Weights of a small transformer language model: MLP 320 SwiGLU, rotary positions.
Each number is 128 + 32 x the weight over its row's rms, rounded and kept within 0 to 255. Layers, rows and columns count from 0. Numbers have three digits each. The size before them is the row's rms in percent of the matrix's.

# gate: layer 5 MLP gate, 320x128, rms 0.164, rows 126-160, columns 0-127
# up: layer 5 MLP up, 320x128, rms 0.171, rows 126-160, columns 0-127
# down: layer 5 MLP down (transposed), 320x128, rms 0.166, rows 126-160, columns 0-127
gate126 104:111130167096105206169117128094096101159126142147152185085125141150090165113125161122088099101143100100166131147140172128194170182123165125178179164120131109098114130092107168073081197102152128127151137103111203132115119059175128105148149132083104126184121101183155165112129162152183119095119179124075114117129127121121108175070121137115147168125144136193137157182120164152110192150143
up126 105:175080134105167119170161145189093157145074137106076108149120133175136185158168125137139078181119068134159182142137114136155129181140141152132131118151118112123120108161091121166154109156170168176163061115126107120132081110132136098141112091070100142185112120171128105067113111250058154095128158132120121196086108135126118136134114125119169123139141130129170175107188141117170120134107
down126 104:214074118115091156123151090120075158104107098112137113116140144136124131116131158148123116061177137068107135124091152195137104112069086135146101158109161094147161114166135113155184120144123131072082103157082189117155140127172135112121060116139120077109090172162194174100128155148144152127124167039066118126158108127107136138105068167124167111076149110147128184129153133092148120082142
gate127 099:077130085092058137167083143120099121143108122177106089173162094112156146154171111096089176160177098143099143130188131126139115158151145165104096139157112121161088131222141130132176095106114090125104165153135068046114095128142161132131093082206107194152152175127173146058120140098096113095144138114144134117183121108135135135121118125137181162110142173096126081138145179111138151148171
up127 101:118117140154187087136173123139128117126094132045099090102122089124098113152173132086149168132118191108101164113056153115136110120128161083159112190145131171159144182070121139154151109152112150181139149126113142152181150129119133173092103114091177133146134101100101123195157115133140157130076056147140041104175137132128086122109141093200103069122179106140139158145101134158104094136187
down127 100:088102107093138110127126067096133134127169125215118100184142136133133124138150093129153115116159123184156129143150096133096171107132106181164145181110139101102131155159143096096108079142119131128101124139049047108094106077163103154165206113090161117176087160167101149141108164100093122156165177082200165123125095142205120124097133070147118137089125130105128140140111180091163174152118
gate128 100:152125122120136110115115096099076118122151118091172116102085136092138151121207105185096149054127099153163135121193117087139095127158126137168206116074124094153125168163105157084118152159129132101147107143093137149169157157121120114193182079151160148120052157099098118135174161069148126179132129138085137089140152124109159090114135202148153193119147158070190137117149177131144101146111
up128 096:114110197154139163148101063146099119098098161096140099106100180105089188166117115074128148136131177116135116158105186148190139096143105191084185187116106132162148070154141072087154158132108115105186098154138132091105126087153110155122100133102126101101124098192169139118099136117115131144123143085162174151170183124124071153124193149129115156093117110126064057096105097147145156104136
down128 097:168139079116150140181148082158124171134088131144094108136155095099141139143085139154136147156139135108116155133141181124136104071140183132114101117121127096186131117181107157096139083153108022090086120144147198090110109121137110155168072154116172141098182132101149095170088149178135208163147111084161096179132146217162148103151118154125126116129178166146169079146132133150112078117132
gate129 100:095125138122152164179113112091150125052152140128133062148135100141174178125117139139145171159107135132106167150169165131134104110196194129147103089140153146139077123100149128123101124126080158138166108087119137162117153153108074121039120138101147122126148128091131218170136170162110188097162139194125155069140082124135133076083099095207129096143125096117162087144163153106115145142071
up129 102:072195196098120122149121173121109147115138098129106126131131113118140020101146129151143106132136125108118100104111103143131067130112084080135160144143159140165145108071156160063162120091117120056123127103102098167127109131108159112136120104160063166191086090090112100148140090099104148117144139092147173157154176106157125074178130165107114139126093140054081106037171147119115118095146
down129 102:160175164130059091120186119130126197106113163132091112146099080125099141150131073136087118134133131185151105104148158147141178111122129138179080118106092087100164160094114067206140132168165153148121108179144133073139048098144174115135110173118173166160132115150116141141128135132135150147151103088139097098155159136140091194143093112172132154016134161131119145138119164121144131149070
gate130 099:110164163093163132193141092138109138134100095114073143063142104137119179110125155136138107106101123117227154146145167167115088122192121141114162121116167158140202118121125152137145177083194172114124132139124187102085118137144130102160194150121128104165087079159193140149171093148130084098137120151161132142148101144146138118116111081128183068100145122194118134083094095088060128104109
up130 105:106094176140108133090125119110150113113156102159131118186154184113078090127139160157150126158153097154086144161112087094134108130123149166110156139154074120123070144095035183159161059109079128145151115111138128148170119118131127108130097112063124154120241207119079137038073141126133159161129135118111079150145106095094134138140161115156096116150086140068160132140128129138159110161113
down130 105:099185080163136130165149089103125169145158117127133151162165109102116141143055187069156125161119122142121120155183170143083112103128142095108114124082114155131144159162098142129161119114115119048179140082126078100083094131096140122185126159142110132140130159145153107142141149101137098117136037180194108029127103135186127108127112079119101118063145118151082124160097148137170126072165
gate131 099:143126157132143166073063123110062180156099099077114121081095079090158140145187125141143100133113096141108199140194172092093087084197163164159069141143116181051130127191112122137060133107096128080129095116135097141142099155159110118104154117151072108139091124139118143130148178127086126098166148164125125135187147142186097140154096152100153143134124155104113147130176168120091130102131
up131 098:116089056123109085123170131161112124059140161116116130137079075157143037139138154118076143160162225145125136111091141134210111164103117111117128145110111180203069124158155157115163167120118141147126098119112188148094178148112171128154103094130143171126130101117178129135083161103108162111144140100096128112144109121130125076112126188140148134113095099155184112073076099107110091106089
down131 101:134122166149120094095152211142124122124135115124144102124175093113101135125150129143111107124143093104096120090106108161158111151114127139095162164099139155129144109139104149098156145116183126145134142143088112140108114108124095104159115093115120107082139123102114136076118183116136128127102118108136115000078088129099091123062087130185125093009142104136074184133136138099092090112122
gate132 091:160139120120136121145112146112142183124134119098151193091169074144112096114071180162156128163112113143068194117149141162173142135082121141044148096081112131125188188074104143063077117139108150131158092106070117146085165133118129087141086156113142179204122138106109141104095165101146129092079118118131178116108115102092107102082170079127103154091121093146118178122133105114145060125131
up132 094:125099150170144132141108117112075117087179136138093113180166145125149146138128120091128132122131087108079086066147138107067086169148101133170078076160159087124111122130116103112101186136075124070124163130151170066097124133131105105090122176221131133107147166094150146145117140183087039191130151166137174163159093132163153194157116118135153119185123180118119109149108154158093116124116
down132 094:148164146116159121165119126044104165106141131152110175152161110151096119179159103169110139100132114077080178131115143144126145098107153081125127155148154130151172088108124129075156164169136160103137108131090096158110149100135096151124163085092115157119144085149132052127110127091134143109126175164141131043121165117073104099130144110155106086057084059227109098162130114102177133178173
gate133 093:086146153161154105124137124182137141099161132151137086110173106205093109125109153165155096161179155115127122169149102151098139117155171165174193102201127141145165148155104110141090194148088133135115137141129110113148091090145129182187146186088125107117144120138159161087157181156140090144128062178139104104171184129139096189102101107111154060113154122114165159202114179111113125170120
up133 092:065073172123169092124171160118072052124115080175127160137131140098155091125084105105116121086066124104130110156120107084063127182107144090102129108183090106111160150204104153122164089127170117116119172107150052145125146140116072137133140112154126098128140114188111070159078123121168101167129130105143172112144112108115092155123146145133166138129124129071163181134042094112161158143118
down133 093:106107109115122150129133184136143139139186137156111159105133126164136127101147132160158099147154140095089108188181184067144095120099077123149162132171071125093152126126100104151143181136135150143073135132116085159128058073163105178159162147183175130066135120174067172066167204119110157155081131132125170193130123142116102166137154120126145122081133083094139188152152089116158160100141
gate134 104:117134128080096170130140102121137129158056082126103127134122127118114202132107106090144100149153131114079111173108148081175169151149140120131162143081131109133111134144129087109124114156164104103072167132098092060119125055147153074165174151126096156121084127146150141144083076154113155149069155096147179131153095151131125131152125132131060142090230175135116167172172105077147149131049
up134 100:071142160168095141147119112156125129163131157091064129105112121108134092105112156163123156134181141116103111124096182109114150096071141148111141135138176167081057098144101120122147161111111181087173121135108147156126138141094154191154037095117118144088112141103068092079154111154131171134167161151116121112125154103104056150151114109144102059088106136179168220152147190108149171115150
down134 100:071103150083135107159178131150178175127141109060162110112105092192096071133193154188130083083145088132159132103094127114080132087179132111148112127111166145151191134083156108192122168154053095160129130178132118090121158133095148158053076150157170128143165145083135106122139136139154066160184142103154158125135140175138106075111114125121142114144151085119140116127131108180136165120153
gate135 092:171106056119112126139212064101149085130114083140081124130092132138095230099165106179114131081060107096186120131064114085118137161141162144183214132057096102133135150147144135127160185151138131120174120137125169100098163105141173120133108116097131112118117167118107118132153142126071161151190146129141102156096119141191130160153152134128126078115133162134120109081138154114130132166136
up135 098:137165157079103145157133122126148139142119093087016169097142117155101134133138097086131110085117073133134064156159166076081149131068134137124157095111077143136203149129077141157150183139149185118152114156152117138130093124148108161180072130112115119175185135105120144170106076176087143118094161149093129124159150111109071156130144118126116075110171109153113107171213104107105111116162
down135 098:162111113109135089141195201120144113093176176149139176165130130157181107109162100155162097152128150143203126108104125070182105132109153136130125125127224121117144137082102130128122121112130129072116068139136164112163136129114183058142139120128169128157139150131129145132170127088150163194141110162100108122119113117073161098111092117210155096026118102143134109101109090158114130170172
gate136 099:120160160039154133136067098106119123145125098109136111130144158174132177138141132170163099215069098127124159165108117146124089154115204135069082127102130155130105075094139163089128092020161136136100154156115139152152156082114119076116182097145154155097159113091052112102164094155134109161120143140144122148098149113089112132158121175113135087122137171143156181100139114092138150072117
up136 090:126153083139077105121130192139139165098101098148155180084122100115153104098149130110148139080148098128103127073147107102145153097179134113117105142091122180141144093089094108132145128141151125160142136113177120063093178143155122189155090143185168128120082105127239174127086215088135146104105120042113144098148086157118094162117113147134102116119124075090109194149096160148152120145157
down136 093:150100149151142171123162162143162169158141132168148094097190091113107135140171089131138103177130106192147150129093138108135100133132163087079182133129154093070166130166130125124112136173123134175153157072119155123094147130092132161115110129117143132159136130131178138165127120126141126161109145113096196000133082161139142152108135210089133102089107097133095139111120119091152127123157
gate137 097:169132145083143080222112131109059146114114133096135111103094113097111104159131120101164129087088110161128136092182152161074096190172144142170149110139152161106139122101138113121106098095153142099103097093147131096088094139139131115113158160169162090093127113105114097127141155111122200103121088132166110160089133182198153095127091100153213169109117205194163133080117149138126143188116
up137 100:121119138134133135133152099165150120149160161143086073157111126085119119120164093154128186101134175166150178139132128088145039143108107162150096183110164186096118220142155127173139088120155146136151118132148184129176136141098145112124157110141123122094166136126126212138169169127138115063111122179153068141138055101167102152090079180117133186150112138098115150124128076149173141067150
down137 099:151161146087102103136160030088104110088157096111118099140113150150153125121126081097117179126137135122118168109142106155101123159095091156080103163098186078148152114149128205109113163163104101106131171124135166186180141191110131132098094093141090165161118090122165176128108093141133128153070058142097130147040134098096140144165096080089095108136110154133135148057158078097134138098108
gate138 102:071124108129094130152113132106128110183084134045177123024098130128135145195129087142114125101129109188207142114137088144141123132140106098149143101120087141163204156101136150056095104126205151155131135123139124128099108091141124070170099096172118066053097158140098077116143117071133133112132114088122097090116096090124094129120075139140166115156143096132157146115107128144103149164125
up138 101:121158093114154154130128135053069129088149163145115158127145127067152135112098110097148107112087134065108176087184108086110145132113076164125121112133073095138128147202145118089137098189101102133115133149183163121177166150114054126134151151111152166129159167136136116109127068134168110131134145116141183121135183064085102114112160142053096221160159130109179122102127104148142083127148
down138 103:128098143130125117152089081122120110159163129188129094080164128158132139079164108211115094124164095163100151121119165150110191200116126091115152115118148137133099117135112085191164129109127085103103110176124136110122106184139102117090102107082112122092102089122138099106138169075180098098159190144150104087093132096186151138157109139152100095075166180118094150073087120161118111028129
gate139 102:117144108137108178148135093151143113080068081122130062099142129129144141097176076165095080184157042123143114165081168173137092071146137148154159085125112124148120122174136139078086152142145156160164075111138149153105156185149100119104149110097149167116144171098082107141146172120156098117115151137086090141190098207136115145141126165120141157152215182136124129137108154132129154188092
up139 106:127124113119083174126122102157144123135066148088120162109094168125106136181133083120137153098105101101139118162147153157114157164121153098117137145048143166082113117181137144094199196147182160090098120081146144164116137177119108138150132101094085117102140226145095121124179181126127102140126132122163143156127137127161121160068108174044140092148159147160069149147194142111190098162120
down139 106:115148123142089129153098116138101158104077148120098216101212131135153090135086105122049096141089098144169143165106144156090177105157161129133157105109138104107124079095101124126091114137145164168157090092182073177091132080080140139128128133115092150127125171144159111137157132109125120185146130080169114243118120114147128137071098156100126104133139073100145121144160058170113143163108
gate140 105:133132114068076188103089099026063094113101122103086119070128111123108159088171139157197161167143118148176187117176140097131171130097157123126110133111083077096088097094124136075087098107124140096142105059140141091108096120125118134128169140093140138076057128138131150166131080139116159092141127107098177099137151089145122105145118137132145176145119148089160121178172128103138142059132
up140 107:129164132148095118105207139064070160184076104160128139165087092133133072124155133107124161197112104125147179124166104163137087113149170138105086055131114132130131158110106150084097105163111120198154112130170171164139154118146119137187112112102124165143114112134168146078072162126087165125121073091164102165095171145171141116100151142158140084132106120147066139121093194075124159140091
down140 107:130151148059125146143102181115208141171132150106135190090113158109160109150170169137109104090099125059143145099124168093142113105113159057094081133139134183089105085110105190107151176186135148148182115163077130143117095091122143086063097094098120122086122104139066110157155079130122180146133130125130109129106083079095079144123163132160169098152111125144131076105119122193099137135159
gate141 102:057133130139146128172159113103115145123169135182160130114090049134109107097110138128159130126135159150115159101150154127175077100100085166107114056077153177117144143144119191090079158095120118094167103154135088116060132132135137137120129169131056121139146086160145107134148117236098080094148090137131105146192113166143094091146110145127125133125185122103136164134168187160102181174156
up141 100:110115148141128158123123093129118131096153163129093163125132114123134123134078079126199142173094144079109147112149191099114106129090093152135112123141174138138164092144145124064123122103139084087203208171114115181101164140079143102171097153136103082107144094143141127150175181112132073152103092119159153119157144013122102118178132167125117115101172093032130170101100102137138150118118
down141 099:131222105152128129128123158142146159119145150047163154131123122152130102088150145158162141148161142096126083130149115128116195183092128155110088117137144164066087075131136129093145144115123178072131175171144136090161164139126098160146094122187196110108153131135155164117207123146147108164102153117120123138050151070143153176118089131150179110038126114135127092126161099115142133122196
gate142 096:101129135150121136178154101100139117153114175149130129176087098115121141099090137135186149174134099131146098148165117122115176182114150153097155177111079122113090088092043092064137130097104137144116098154125104183100085064157181113133114137144137120182131158139129137095178153124113147138114127165137073140129090160108134131080130125081156074096079130160147166210185154088080201183121
up142 093:106093086086143181138094097129146116193129130152099117171087118102136151128109113134136143111176123073149066112112160145143114055143104168153124092178124124146167166138043124137153129135107073111157137102072117127116130080140096115110227109100120110133125167121111114161115110071141023128158133155183131134097158203088123183148143169129054156136145156133113119135125127088158144104148
down142 094:117119136120108105131154174111176115143121163153102130164153174149147102113186145144133171122132133168151090162137123108149148129099128131082178155093158111038113107099130128150133186158118094162184130113134138117107079111106154129090138152144137194092136117100123067122198145142144188136199131053148080146102099189117060129131173160167129085066099072142146143128124105152125208094165
gate143 101:084159168112085123157111125137025091125089153127149112114118076134154118149111155105134127182067155122155100114103125108152105145142150125093159151116111121166156139177089127130173138141128174167118110148167124105137152100158110154169153118141086057172163166103169181116152114187175147170106131138214134138164128137110068207175139134124114107141089161086133091175080179086159135141084
up143 096:062131143164116167159164144095101057139141140111143112146086127124149126131155161117163108140084147123173125133049099159137121153155122113065193130052070054182148094167128164148149084128147169168128072167120128124154172109174115114188107160138136122114211107132149135083101109138125163122166130093170163099089153141129152140151109124109107143173139125177161103110101172129165153162062
down143 097:143139132144111114101092145083173129057120114119074115189105096134196105121113203081098175167165182122127120112146136120087134106117111159106184156152163094175148067205138126147164190172116157149137108143110103111108187098143139115178046093133147092100149137142162163158141166051141144180115185088119114100113123137133104145129161138157162157130185123124141082089111105111134105120128
gate144 106:141152143116119093157180101105167115134157108199123099144128138141142160123149138140138109141167127078132187070127130120104118108132117168107134192138174104065169205139140154142136167116156084052139090071093092137103157137159116115109137112145059147077125168174086180165113195129186034100082120130137121171105143142136101061116138073082122159086126147134157123127125146109140122131097
up144 101:136085093144144095123137138101130092124138161076123025090134160143135102168115177110088189167108175142128108154100113148153108185129122092172089092073089177137072107079117083124106106100132174170112126164162135094149130137139194147139138154134191061109164146065151137107110068080122178135137099184134095141130064141137117104142122144097118135141131177110112095140131067133147136076157
down144 104:170098100114157122140139143152091124129108136136154071081169133132107133147171147103156103191135149139093141152123140075149093102189137103145088065149128144085130135161067188128083133158072155182154152166132090113068087125178171147123187189126200087108161127124133071089161107129124173141139079155101140113114127124166145164122104155122157179157164147183107130136185101187096138108168
gate145 099:079098103136074159187102142132108108152155087127120140036121117079080144143162170153202059155130092131134143134186146156115122175133109116090139155062128148137091122082141139062118162092076165120118141112181115127090135150113103117088151105101156038088093125137162062119165131084134094155129136127134104086107109136089150148107104082084101121122043158096155158132108129141142134139133
up145 098:122113164172103167180117148151078117145140134147151169070141078089168069119132121144149107153104111111128156111179144120107131161111130133114135155067085124187111143100140138053093150087156111126150159138149150152157097140140082135152145094107110115093077140124142107132134072121193140133142090116158103121114095091139137140214066095089173152146018118147172098134066094183175164123136
down145 099:129143100208099104156117212115142085064138150138177124178134146151142130099088084102114121144114129166134124094117175124114207145071157177094061116127155094092122157114067074108138157147163119078110126110121087174177090140144130120100132131138120109141087119072117132162152103100149080155176129122104071126137105075074111150152139088119108099132137146210087091140128179099162128122162
gate146 100:062137093081109162159154121098155115108153125128106112134159038097126155123170135123114079141163094109108107139095172171144116170158141112091089134133145131134217147081152137144131093096137124136210108159118101129138156143175114063050122119100164108135164093117113199117160165066139139119131164112183133140136129144114181115184089098132169119099103134167148182146139120104098069157185
up146 097:187120165107134160112136170147114157137136128141088164190096103115142076107183147181091132155095082151154121124181089166153052202152115085105182145075131085124133103074155107159122173111171111101095118125110104169170148130128152140134157104147083127058149107155098116154138107162124164108134167119145138114183081154110137077075155190162147103093111164095146164100167152122148162069129
down146 098:126116166101150202094153129097109189135132142144075107143118158165092131143128130144134101145132168099108201129148146169149140097049098054146167098141113108151135127107127075152109166141103123097104111131170192137151112098127096123136162142145156171099163086135066139121140148154129183148129084167149125175112114083019128142143116164225137117103084138066123087133168116154119136106157
gate147 104:097115129108175189113113115142087151138094089112142153106119150156084078157158095082155164120093110126115087160179151174138125125237120155118097121128128088113077112166150145105097081169132119138108112056107150143128118146165121102128145165160087122162091145127100136123220091129134156056159100129155199078113178175140117143127180150139219136119150147132139131115113131121076160162100
up147 102:156195141125172149107166131159120170098136135144167178120130145116113148103125136160133129204112114117137158180104135159158145184148089091138096101107082144190125082132133116123074137149113099098089151081021131129089206124096103126131155203144137157160128150159033147159101128145165160065159112110163134145184115161110138135117121095126115137164147133142141118169088126093063138168114
down147 105:147096078132180110145105242139137132096098199167127110141109131164144156074126081110139122143151142147100048172109092115114092112098142123117105167126147081119141144140101100108136064141047123164094114088135089131185118154085101205143100117059121149137123137140144169122152106080134093103134113109139162079129162181157129138122136181083125183156107101090136166093093114121092117102122
gate148 110:092106143065108129144123150117121159129158138076139168085116048112124129168059128159140148134185169118149138096176168097135101109153079137102118116140164074122109147138163141146144115116117054094142099098097132123103180112127089161079127090111155162179070135107118138126140120139114136098130118139138163105192152094177109132133084127114164186105082171096092175061062197128165196144150
up148 104:089122107164087164107112130162110063101109161143126129124135156197177184071140115165135103159098118171168104125093130143068187188093119116135124128103133127193107118182156097084130096139140135146089105100128076174133122108161160112043070058155092198137115114105092079122123124142136067131131093151103131112073095175079098159087103151135166131122144139109183150117134128137092139154116
down148 106:120120132148137113105114127119145141128102089119111185140127114117089089125182153112148105131183156086169195143134111150071090107101163110178162100133145149182088158117122112069087064144137128104104080171178143144158099130235140130161111133083071195131122146061089118126122116135085108088108100120124137104107141131176123076061157088103123133175130102163190100083121109169101110141086
gate149 096:153117159088126161150143135086100102099157158126131152123132097143130068194118131161113058119158120157114197117135163127105175122112085172204112128139069092080114127084091161124123128139146094112179120110090141192092136126068119084081143169120055088093124071129152130097160146151102131133113167148108150039129097152148116096110136154101158173157183117085178145155111146092156098159097
up149 096:145072140111092079160129103119113102087153209147087166126165120118117100190126154197095122142085104230134127146157149129120121173091105164151130168143121116128093147087092060101163114146122157191148148110094126148173063115101123093116203097146104129110104148135084155080115154118125073144113122131160123104091059151143099101133130159112185137167129129107143169195093134144172123152130
down149 094:174146147131125131146141204049110100094120113112179157157123164146107131122134147097140127109123110094148154137117186172057147142113088145090136161160110170173094090094172186084140145132128161143165098123163114196158140109106159108062097124123119108067104138063149070119091109127081113146136077083145089110070171172168100111131170124125160163139151150187116094079089140129118105159168
gate150 107:137141114112125131139133146122112136135125080147176158081134079205129079106109130158156171090110099197194123129176120124193119126104117136110076134111133096081176120131141187127135112149107081125165112080143160121046103125139156140117178155083174174084061137122173156200139133168108150123140128131091157088139196130152118149136144178146157143136132166128096202162099133125118148144054
up150 108:102156108167119229106175136192106123139183074125196072130094139094174123142144159109118168072107120111192131152111126141102148096142090089100152141136155108168153132106139167132130135132147126119119114114182112143147080095134079116085201107150076117164178113154065136142106140106160135100125117190162108137122104079145147173070106125131136113151089125087114078133129144127135035108172
down150 105:090124155065171131127155121110113117140082180140129110095210129162114167155122138086133123144160128065063111136109121147082190166118158154155157107141138144109157138123152096117110120154129093166207149104114124131138094112169142122171148074159115140095151130084133202155072150147164137041094132090132179149147174136087118180124184129101124129088063070088146094182150152148146137125140
gate151 095:074082118099169094129099153053103118111143129120169115089107084166189116164116197114174094164107132141104188133122150168146114175111148202159161148135179158142143174100141151142070088134096104100153133108115044141122176161084129107089160097130128111087147173114121162138090173146125147113164132083150165078124161114162124066125121112117168116134110130122181135077090065150112130116081
up151 092:111145153131149151140126130145104161128122139136132147128151210149132155113101122205107119148143149124192094140156139058131135048125105088138169182136103106129092137121174137083134130072131102082138174102147095156123139120168157092081099174124111188170103153146162110156179096143082126138035117175071096152122101181065175135155126136142104077142114142136131092172180188132082137122125
down151 094:155102189138120158117096012101078176135094175095118076137149108131125176109148091117125105122163098168065078102131144170104154123121103108087117159109136107102113100126160117150134111147117078157092090171129132107129145126124129083089090121176110085126122108142107178120195161112207182148079119122106150104183122149096089162140110063094134151099128140071146187150161150095159125156105
gate152 097:125168150027098172091097119143125134151110104107127185157146097161102109115155096098163147188111067147089127204128079106080108131138100104105138129124155143128092100135101167094135117147122125122122063053146146159167144112104166133147136211115091109180075140127116127083172037143143192121188138071124097125134108132119126083177135102126149139100144140115137139159154145095138176108102
up152 098:133113126127148129121150130110122087131135152074146113115124151193083129192160123156147129148166068117126181114169146123133152098197091114122119202148127149161124127094129135119053136134147156142152189044087164084085167114113150169082203152167117113163161116139115109134117132148141152101213150157177133099152136103117136161108138113133132158198154172164174114163125153165071058125141
down152 098:123127092100110160092155131172067165124132131117205158096103085117137106136150101145137068145130128186165113125196091096090160091185131063098098125179131127150133088060099099124137125167072144122101110136172138127156139110109084189149138139156085092133142108179123112129113152123097146108131171116109154059143150124069079132147206123073150108174097088156138181092102099125161110100092
gate153 098:139166124158104129151123103100139091203113120211161120095085187167076176119092152153123159198155045125148084132200113191126163103136183092158124139079110191139187128102117145109063095072147110109142104137125132105155180163161133123122092115080114118086087118134115120108182132124160150116083113094115094131138077121120115129100137139130120126119080143138161170154181153121114172149142
up153 103:186086148135158066141158109096098093119156150162132120138122146103110077183124092070118101154112137096064160169145143086175149128076093133166143167153148130147064107137123149109116192146143091123131203155158101133141097070120092106103154085118142111124183138086113113133133077092149126154168122094126144121106191155131169076113139086161157169216145115147169106153168115175146103183153
down153 102:110088113106165157139120122160052090174095168168143122113145096145070182093142129066173137132101099162141058144063089125148120129141149143128140140106138161117131143122100128150159116125188151156135121150132136087156120129142125109119107137183151119070179126047184123119194109145136123143132166092123111068166080098103117202144079085114101120101126147162093134163159062079124196091114
gate154 097:087202115102143141134153129124118066134049168067102111126158107117071126114136156151120164097102110141177091124105094124143092092130117190181154153103169172136159094168122118119128182091112134145115142028135181091144166149158133160089146139182159101110070125126108190135169083137118126071104109136132139128162165138108128146089149182124164200068141096087141142108112099140096132138115
up154 099:168094132130161097126108092135126133139146099120061110170121102121136051172153089100134138121155133120124128096135131119132070121108089152114082110164135109129108136104157120159123149140115125124121148097100075197154093136057134058104135081184122121124120144099101126153149154098094146122121155137138150172084179183145164112166116109125175091214039213149164106176097099086147090174172
down154 104:105142159111159093194087114128121159191128151114091111143051149115122186094146215132119099103146127052140131134134098096159122127099137088130160084144169153130137130135109120088157133126101121170121187100171132124109133179118144198154102139163132110126129143165152139105167144106145096083116123163124165053103085103152112163067158103163081169016139126126093125150114110142108111088174
gate155 095:108109091055061057106113090147114142106132137134162138098123138149083125100082159200145146102088090190092110111117123145115049140143096148109143125090127120129128123073127108049140165181089138130073119126123119113157104120187111052072144121109158159157078101129130153179067159110175139145126087094167121140127155148115150090121120164096106091160165168114105103102128156095151090087087
up155 095:089164119145120129064105106129130144073104078092139107092126085123159109136081166155110062121097146090155152140118141096074138097095094137207139160150110098115121111109154119068093033168090059111161099130144132066124098124146072181087132137132074132075086166111100156153152192127087089159151118141106127114124165156156151181108140167149143122135084135089130181130116135142108097086103
down155 097:174098095120103148157125097150153144136070117102127097146145143095143167096167171135106122124107166061120139151094126128164175136152108135122133137099128163110119096077123117149127101078133098096147120165099115126197114119144148127170065049129116151111065112093131158075090131079117130188083106142103135054127161113176141162137115115171134163058049150155171159074092115045104137164115
gate156 089:132085092140167144181165139139160131141152143139170123100167119173025117119169133127109164171159089136118091109140118086128068109138068069109082093141120131131150125149111189119117160106096139097115169077086072130126120130132134107141103160134173122156135174196167130197156102164124143050092094079132062080156107093151095190131167083120108134111107122142156155147151145162160162134141
up156 095:123123113090150137148151116141161099141136168141140128130084078115060146042163157150142110135143113174204100119143123149151086102174089167116096118089176114102166112102055127137122176054129150157098144177155064120100095121158138158128139138141200148165142140162136089120153115118090157081169103149170064087163123186175066143114172114147124093088104118154107135129118184134115165133105
down156 096:139191104101102101107149229118096094114152072107078085104135117129101106114103137148147139121139111157085163143129120145174170141106153167097106130136126126145106122126086142131098112163132119148123123086097184137113096138137099093104120079148093091135120166088171121115074146175118104120150112179122130248178210070029161152139119122145138160118138104119132138176132107155090079112111
gate157 102:084105141126129222137107124126122145172083129186104125124116106103118104144123082140067120093155137134136187128108143122130133177092104112115131172106118146144157140137146137142163108105103160029183103117122211164120200133117129151099077121132162182108099183144124162180119019133138200131168135130072156118165092145149066110126142116149144128130146141096144143140119101096092108113089
up157 103:145099143129133120181130127124156166139097205120084097133144114100081153095146171134109093084140049161105112162119126105171116155138154170178146160136085174161160110103121134117167077108121122123097200161109173162175172079144121161120086117154179141152162062099078126115110122132143112152092107070136104128083137176148166109083137149128112137166140151187182175061168126127117137152195
down157 102:101150179127149128152168162112166189132159121141126142162097165139114072149139152154129165104126161055066128191091149155168179127157098133131069136114141184125176151139118116149203042099120125133159138078102154109117155093124076148144119091163145169107110101135088134107095154055156147081150142153125112135101146087184147106095146143113137151143165119050090107134115157141088192100161
gate158 094:105150071161100200096133102149082073198128080176158123109112140109188162091147150119122111095184114141167138142083118131128162113095148073059134123127123100193119138127126124097087103087123120117119171190165092155112115115150108137090176117095131159133097165190138157130110173186188108130139136154162129128144170114120137166132087045157201084144172090124110127143116177122096129143133
up158 097:139105143132156141122110145148123109180073134143133132109136135126109050092139130169150134161110142152170108128155152148161153097189060102135126106134179142123116064184205093090105136079116103085141116126147141169091118140113170157116189111051104086085090112085132173151141185168085134150120049167147133095105130123116160144085105107061174131124158167111102103058156141133085148112152
down158 097:158083134205100121127175147092168152171174118163175129122089146146143133165131182159145096164149178112150137127087118078122157153128083096104132120143120067153099122083080134101099124105110111153073176132175172141125112095093177112079135123085093155102161162133120154129115131089152091177092046134121152050181132106098151129103150075176100155087158129076181143150159144082110106134128
gate159 098:103167126091135119137097080062091120087140104141108139049177140123086149086150143137127084122095091136189145084144154166162102069193113129158156169118140123141190147133117148079148129131072165111078172103165153097149130039159097112125143111107127126117067145102090112139114130125164171153103146095145105138122078191140107127071168109187149093086082130129183108142123133127142111152186
up159 094:089172108119146113190168116108155117168139101120129138215090128152105129123092075115134132176167116087175122123135105157178148100127175098127101075112121130127174101125113073140112094094153112100139119072116124069132125087129157188139129152125138171168157134148086084205178050172145090110143069163128135163125082169132111156080170151141101083136101149098153174148163129118109159195132
down159 094:167133145125114146119114186074094090148101093196184140138164129127115154091146119153152144114165152086146073141167112070128156122125137118179105107109114134154159156079089117127127146155172102165145094171109121140100085151146098149152108121107090126140155176150092214125036131045127169134106076171132088169124119126151104148106152059087067148129100121155105097109096144123172066095151
gate160 103:056158148111066184123135118136168121167126111118042090099126128104103103111139120159161081086157113197148185116069166141108113057117109166081184108092111138095104139124111140097127141134138141070176123108148103102093159057114140109143089143170124097198138152094134158122122059085135115123150095102140179093128198103103125137121090101152068140137171131137112093098181126127142107143138
up160 099:038179137103155092126108129157099142133115127149184114116141141124103111099158127116092154121115136115140059119103121165067156174112139103036137190090097104164162124193148184071153135121178140171103137114126119169149103103149136129126145090145182135157105158160089134112102121153091089141140139093199119132160074148083162116145110143039099151133102105142096140113091173124108154096056
down160 101:182096121171159125163151141103142108122068213154165131131176156121191117100102116098092069180143084130152132125128132109125087139158154092131083159133110166114091088109109159145147141097100141117131091109153099101171135142086115107089106141131180144081146092146103176157166154174140094113179170138117127105144120177000130110210147078090108133086148135111152129141122087132153114162108